python train.py --vocab_size=3053 --activation="swiglu" --norm_eps=1e-05 --positions="rope" --rope_fraction=1.0 --parallel_block=false --init="trunc" --init_std_down=0.0 --beta1=0.95 --weight_decay=0.05 --schedule="wsd" --batch_tokens=[131072, 262144, 524288]
Each number is 50 + 12 x the weight over its row's rms, rounded and kept within 0 to 99. Layers, rows and columns count from 0. The size before them is the row's rms in percent of the matrix's.

# layer 2 MLP down, 384x1536, rms 0.237, rows 100-121, columns 1152-1215
101:34 41 36 72 44 31 60 48 54 39 41 58 37 45 36 65 45 49 28 54 49 68 66 53 42 25 36 43 61 46 43 39 52 71 45 36 25 30 42 46 43 48 30 74 46 49 68 73 55 57 55 61 67 43 53 39 49 67 61 46 35 60 38 47
099:42 50 44 49 40 47 52 65 55 63 40 43 30 50 61 46 41 49 53 42 68 50 72 49 39 34 73 48 32 50 67 46 49 45 56 65 60 43 40 63 53 57 42 41 46 45 39 50 53 35 75 44 62 22 37 56 39 28 51 39 68 52 60 63
102:53 53 71 44 43 52 55 59 70 47 46 47 46 46 57 49 57 48 37 51 45 39 41 79 51 60 63 58 44 50 57 45 36 45 59 44 49 67 50 35 50 60 55 66 47 38 38 70 59 33 41 54 44 25 51 54 65 54 59 60 48 31 43 80
103:55 57 55 52 55 49 57 59 57 46 59 47 37 31 47 52 35 34 50 38 47 59 64 61 47 65 27 44 41 32 66 41 63 45 38 56 64 37 24 60 38 65 62 55 62 65 48 41 55 42 85 60 51 60 32 72 35 79 48 48 34 53 37 61
103:33 33 29 59 47 61 39 40 58 53 52 38 37 37 56 57 38 72 57 41 33 61 45 52 53 37 58 43 39 44 53 45 74 60 36 59 69 56 70 44 47 57 55 34 39 53 51 64 53 45 60 43 55 53 50 65 86 42 56 31 58 62 65 16
100:39 63 23 53 53 56 64 43 60 55 57 42 71 51 32 40 42 60 42 54 46 38 48 45 66 47 52 35 55 65 49 60 75 50 41 61 39 49 53 55 44 23 46 54 68 59 64 54 49 55 56 64 56 36 58 77 48 54 49 43 31 50 52 66
105:68 46 59 61 53 38 40 40 47 69 51 56 42 44 45 38 58 53 64 48 58 70 42 38 64 73 63 56 38 43 36 51 53 68 38 42 51 47 72 63 43 56 36 58 43 66 68 36 48 47 60 48 45 38 74 45 54 59 47 36 50 51 35 42
096:55 56 44 50 62 57 52 47 65 34 38 43 48 49 64 56 73 69 62 49 52 43 67 36 65 44 48 56 58 56 58 30 54 37 68 52 55 56 72 42 54 60 57 53 64 59 67 28 45 51 45 24 68 48 67 56 60 64 33 50 48 59 47 54
100:79 34 63 50 50 45 49 35 43 41 57 44 40 55 53 47 26 35 56 55 49 60 61 61 47 45 52 63 51 57 42 63 45 52 60 51 48 74 52 60 45 48 24 38 35 53 46 55 43 63 68 50 26 50 60 46 25 40 53 35 39 64 59 63
098:51 57 35 70 59 53 40 50 51 49 62 68 40 49 44 80 30 45 37 51 41 55 28 61 55 51 51 67 35 50 47 54 37 48 50 27 28 70 61 37 29 48 61 47 55 57 45 55 39 37 32 40 53 33 54 44 38 44 41 53 56 35 68 31
099:77 51 40 59 53 58 62 59 74 58 63 83 65 24 46 38 29 48 60 63 60 70 46 44 51 44 55 48 46 52 38 63 59 36 74 45 54 48 55 43 54 55 50 53 54 62 19 48 26 49 34 53 52 47 50 58 51 37 70 54 49 30 26 54
096:72 54 57 39 58 70 60 47 59 47 63 45 37 62 53 36 62 80 60 45 37 53 49 36 64 46 57 43 77 48 33 63 47 48 64 29 38 41 29 39 55 48 44 64 60 56 52 44 33 61 44 37 54 50 46 47 23 57 56 58 49 34 50 49
102:31 65 61 49 37 54 54 56 54 49 39 53 45 57 75 57 55 53 48 73 51 25 32 52 57 40 51 35 22 43 60 53 53 61 45 41 30 36 57 55 43 55 70 38 47 66 53 21 52 47 22 63 56 50 71 57 45 33 52 69 40 25 55 33
099:38 39 72 36 45 53 15 63 30 33 52 39 48 46 43 59 36 35 55 26 68 43 52 47 47 65 45 53 61 50 59 65 42 56 46 62 70 50 56 32 24 70 41 66 44 48 46 42 64 47 63 46 62 46 36 61 49 66 46 47 53 39 52 65
100:43 60 69 58 44 65 39 70 45 64 56 59 36 46 51 55 67 53 50 37 17 49 60 46 51 48 63 73 48 54 61 55 42 38 72 47 65 33 56 35 48 48 41 41 38 36 54 54 47 49 50 61 51 51 61 43 53 52 48 48 62 48 58 44
099:48 42 48 64 47 54 55 61 59 58 61 64 69 44 62 60 43 38 48 62 46 41 56 43 48 64 62 50 54 39 28 58 32 62 64 64 52 64 52 37 52 60 42 57 33 53 33 68 44 51 51 48 57 30 32 39 55 57 75 50 65 66 33 58
097:34 48 50 41 49 62 49 38 28 53 71 43 64 44 54 41 19 46 62 52 47 39 55 54 45 55 37 50 49 51 71 45 44 45 60 42 53 54 46 48 66 50 46 36 53 48 61 50 33 61 73 53 49 48 54 55 49 33 55 52 43 32 53 47
094:47 73 40 39 44 46 44 53 63 37 43 53 46 58 35 37 21 53 43 33 34 68 51 55 40 39 38 40 68 50 36 43 43 47 40 55 84 42 47 67 47 54 50 54 50 64 33 43 42 54 53 43 45 48 41 60 56 59 80 53 32 44 48 44
100:42 63 49 41 40 48 24 42 56 61 33 48 48 57 62 28 54 50 47 51 48 47 25 38 39 51 42 52 57 53 29 44 46 62 63 40 36 49 59 33 75 51 42 65 61 54 57 33 46 51 60 41 29 50 46 52 45 60 44 57 38 39 56 28
101:48 45 38 28 50 74 50 47 22 27 56 64 38 39 50 45 51 64 60 49 48 52 55 47 57 50 55 37 68 50 27 50 50 67 62 60 41 32 59 56 57 76 75 44 33 45 49 49 40 56 62 49 48 69 27 49 50 52 51 57 52 44 47 45
099:50 53 34 47 62 46 27 39 49 39 55 46 40 45 35 55 50 69 31 54 44 52 29 45 39 67 34 48 58 79 47 52 41 61 31 43 67 46 42 47 68 52 62 16 53 55 39 39 37 22 38 51 41 58 47 58 29 57 60 10 40 18 32 53
097:30 59 47 61 30 64 36 44 56 36 45 51 69 56 48 42 43 44 35 59 60 62 49 28 56 43 61 47 59 68 47 44 64 32 60 44 44 44 71 71 54 47 28 29 35 53 49 44 44 08 33 55 48 43 61 54 59 39 49 45 87 62 38 42